{
  "n_layer": 14,
  "d_model": 128,
  "n_head": 4,
  "n_kv_head": 2,
  "head_dim": 32,
  "d_mlp": 320,
  "vocab_size": 4096,
  "activation": "swiglu",
  "norm": "rmsnorm",
  "norm_place": "pre",
  "norm_eps": 1e-05,
  "positions": "rope",
  "rope_base": 2250.0,
  "rope_fraction": 0.75,
  "qk_norm": false,
  "attn_scale": 0.177,
  "bias": "none",
  "tie_embeddings": false,
  "parallel_block": false,
  "init": "normal",
  "init_std_qkv": 0.0266,
  "init_std_o": 0.00502,
  "init_std_up": 0.0266,
  "init_std_down": 0.00317,
  "init_out_by_depth": true,
  "optimizer": "muon_variant",
  "lr": 0.0131,
  "beta1": 0.95,
  "weight_decay": 0.0,
  "lr_head": 0.01,
  "grad_clip": 0.5,
  "warmup_steps": 200,
  "schedule": "wsd",
  "decay_fraction": 0.632,
  "decay_shape": "linear",
  "final_lr_fraction": 0.05,
  "batch_tokens": [16384, 32768, 65536],
  "seq_len": 512,
  "doc_mask": true,
  "z_loss": 1e-05,
  "train_tokens": 204300000,
  "steps": 5319,
  "dataset": "wikipedia_en"
}
Each number is 200 + 20 x the weight over its row's rms, rounded and kept within 0 to 999. Layers, rows and columns count from 0. The size before them is the row's rms in percent of the matrix's.

# up: layer 5 MLP up, 320x128, rms 0.357, rows 257-260, columns 0-127
# down: layer 5 MLP down (transposed), 320x128, rms 0.133, rows 257-260, columns 0-127
# gate: layer 5 MLP gate, 320x128, rms 0.363, rows 258-260, columns 0-127
up257,095,228,222,237,208,157,190,190,231,200,201,210,202,210,203,190,183,211,190,180,185,193,180,246,172,203,212,192,222,195,182,178,221,208,225,184,187,201,195,222,221,188,230,201,201,201,198,159,149,172,200,168,208,189,181,206,203,241,215,162,173,234,195,190,180,212,190,230,203,181,238,235,183,202,178,194,224,181,218,194,201,238,200,175,211,198,204,202,176,208,211,211,155,205,183,208,174,218,205,206,200,194,233,220,218,190,187,190,202,224,196,212,187,185,201,195,194,254,204,208,202,169,234,235,193,183,196,181,197
down257,093,177,184,158,205,237,173,202,147,199,219,181,202,193,221,212,217,189,209,212,204,217,203,205,219,171,202,177,164,212,232,210,183,234,173,210,180,208,208,175,195,204,184,195,197,202,217,208,175,186,210,208,192,193,197,188,185,212,189,208,200,193,198,195,239,221,262,202,196,189,202,168,184,194,206,227,198,238,156,216,202,193,208,239,235,181,194,209,207,216,224,178,218,190,202,191,207,213,181,215,163,211,197,169,187,209,218,184,202,196,206,201,216,227,176,153,224,207,214,170,163,228,221,196,172,223,224,191,199
gate258,090,206,202,201,254,233,258,174,221,191,200,183,198,193,196,221,193,222,195,209,183,185,211,215,208,183,190,180,205,196,191,219,165,242,182,212,177,185,202,203,212,210,193,188,203,179,204,183,223,218,168,218,184,202,190,218,197,200,177,219,222,237,221,191,197,224,187,206,146,232,187,204,222,226,214,210,175,223,170,191,192,177,185,216,186,222,213,205,212,207,184,183,236,192,200,189,175,202,216,185,171,201,208,163,176,249,222,234,179,179,180,199,202,174,211,226,213,201,212,187,172,197,194,190,232,206,231,186,189
up258,089,167,186,196,222,197,163,169,169,220,198,212,209,211,195,210,188,192,197,174,166,189,211,218,179,179,180,216,175,185,198,184,183,182,201,227,196,203,203,173,195,179,231,191,185,230,189,229,208,203,193,204,191,184,246,212,192,207,194,215,213,229,191,201,181,154,221,231,206,144,229,206,202,235,205,158,213,205,202,210,213,206,228,212,254,197,186,208,172,212,152,177,194,205,218,209,213,215,184,207,173,202,194,178,216,209,203,239,195,224,213,208,203,197,168,184,212,219,158,221,199,195,207,197,179,195,191,175,196
down258,094,206,182,212,198,220,170,231,201,233,199,200,218,208,182,173,223,231,181,208,212,198,240,203,174,226,215,202,215,234,214,168,202,152,206,190,214,195,218,202,199,200,193,207,192,224,199,223,174,176,207,194,225,174,234,215,207,213,204,197,196,204,191,218,220,184,164,176,239,216,201,207,189,184,195,183,200,148,207,211,224,196,220,194,205,171,170,183,171,147,209,214,196,206,223,197,191,182,212,211,214,198,206,225,207,193,171,186,220,201,207,223,189,236,175,211,189,177,173,207,187,220,221,182,143,200,160,211,219
gate259,107,212,172,203,227,197,185,214,185,187,196,212,185,191,174,194,221,196,211,217,194,216,200,198,242,194,230,235,199,201,227,202,178,192,217,202,216,195,216,223,185,232,196,188,184,243,225,178,191,179,203,175,206,201,191,218,182,174,196,163,232,219,187,230,195,196,206,214,221,237,211,209,200,198,229,213,206,168,182,218,175,205,191,196,180,205,182,158,193,254,186,208,193,253,220,203,213,230,165,188,194,200,180,247,157,171,180,203,204,209,193,182,194,232,199,207,173,209,213,217,201,184,207,206,218,199,181,243,192
up259,100,215,229,227,216,181,192,178,161,196,193,191,178,229,211,200,225,237,201,223,209,221,197,223,215,205,224,193,205,235,180,207,211,217,214,203,210,247,216,231,203,213,200,215,173,189,165,196,225,206,201,179,224,198,219,200,172,182,223,189,198,227,207,209,199,214,195,180,195,218,230,221,197,172,204,190,205,214,218,206,216,206,206,204,242,216,195,241,234,169,191,162,185,216,245,209,260,215,216,198,181,188,158,209,207,188,206,185,213,219,202,184,228,203,203,183,172,213,201,212,218,186,210,202,215,176,159,219,215
down259,110,221,171,213,192,194,177,221,194,173,213,176,201,182,167,186,186,196,204,159,236,169,231,184,189,189,197,215,193,204,194,169,196,187,206,187,200,207,200,168,201,215,186,227,191,246,233,216,176,221,210,157,181,182,220,183,186,177,210,218,234,222,213,174,202,193,197,195,248,214,199,214,184,183,190,181,208,187,200,188,165,227,191,187,174,169,199,188,196,187,196,184,215,206,194,239,174,231,211,198,214,183,175,228,208,188,225,211,216,194,179,233,178,206,187,229,179,194,210,184,171,199,179,203,229,214,243,179,173
gate260,092,214,179,168,195,180,184,205,192,193,157,162,204,213,178,203,207,211,231,195,181,199,225,183,187,213,188,173,188,187,181,197,203,213,186,223,209,186,224,232,196,208,184,226,214,224,196,197,189,159,200,203,214,210,183,178,189,217,218,206,210,148,200,189,240,216,210,189,209,193,221,226,163,200,176,181,234,158,209,205,212,200,194,207,211,195,183,186,195,189,201,196,179,195,229,217,223,195,192,170,219,203,192,200,202,203,210,240,176,215,176,159,234,202,238,192,178,175,219,241,211,158,190,203,154,234,213,204,211
up260,100,250,223,209,198,182,192,202,174,194,210,175,224,194,216,227,237,222,220,201,176,173,190,193,198,195,178,200,206,210,203,210,197,212,163,229,200,198,187,219,209,234,223,187,198,160,181,156,225,212,229,197,183,195,207,233,208,210,204,191,219,213,214,182,188,197,193,202,163,188,214,250,191,203,229,209,184,203,168,180,210,208,205,221,179,219,182,217,186,209,220,198,206,203,170,195,180,193,188,239,183,226,199,196,235,196,196,190,180,210,182,209,225,140,199,196,192,207,201,210,201,223,186,191,205,201,212,135,233
down260,096,194,199,179,230,218,208,218,179,197,155,196,181,186,221,198,184,171,223,183,217,233,226,193,211,212,165,190,180,214,207,228,176,191,215,214,187,210,218,214,192,221,183,205,213,232,218,191,181,219,190,215,230,213,205,166,180,230,223,211,182,152,208,199,209,217,167,223,226,201,229,194,190,232,205,183,227,200,178,187,177,202,155,199,223,215,219,200,154,204,178,187,186,197,208,215,238,170,206,183,190,190,210,180,174,204,223,174,203,197,203,183,173,242,228,177,185,193,203,236,208,168,213,212,198,201,194,215,181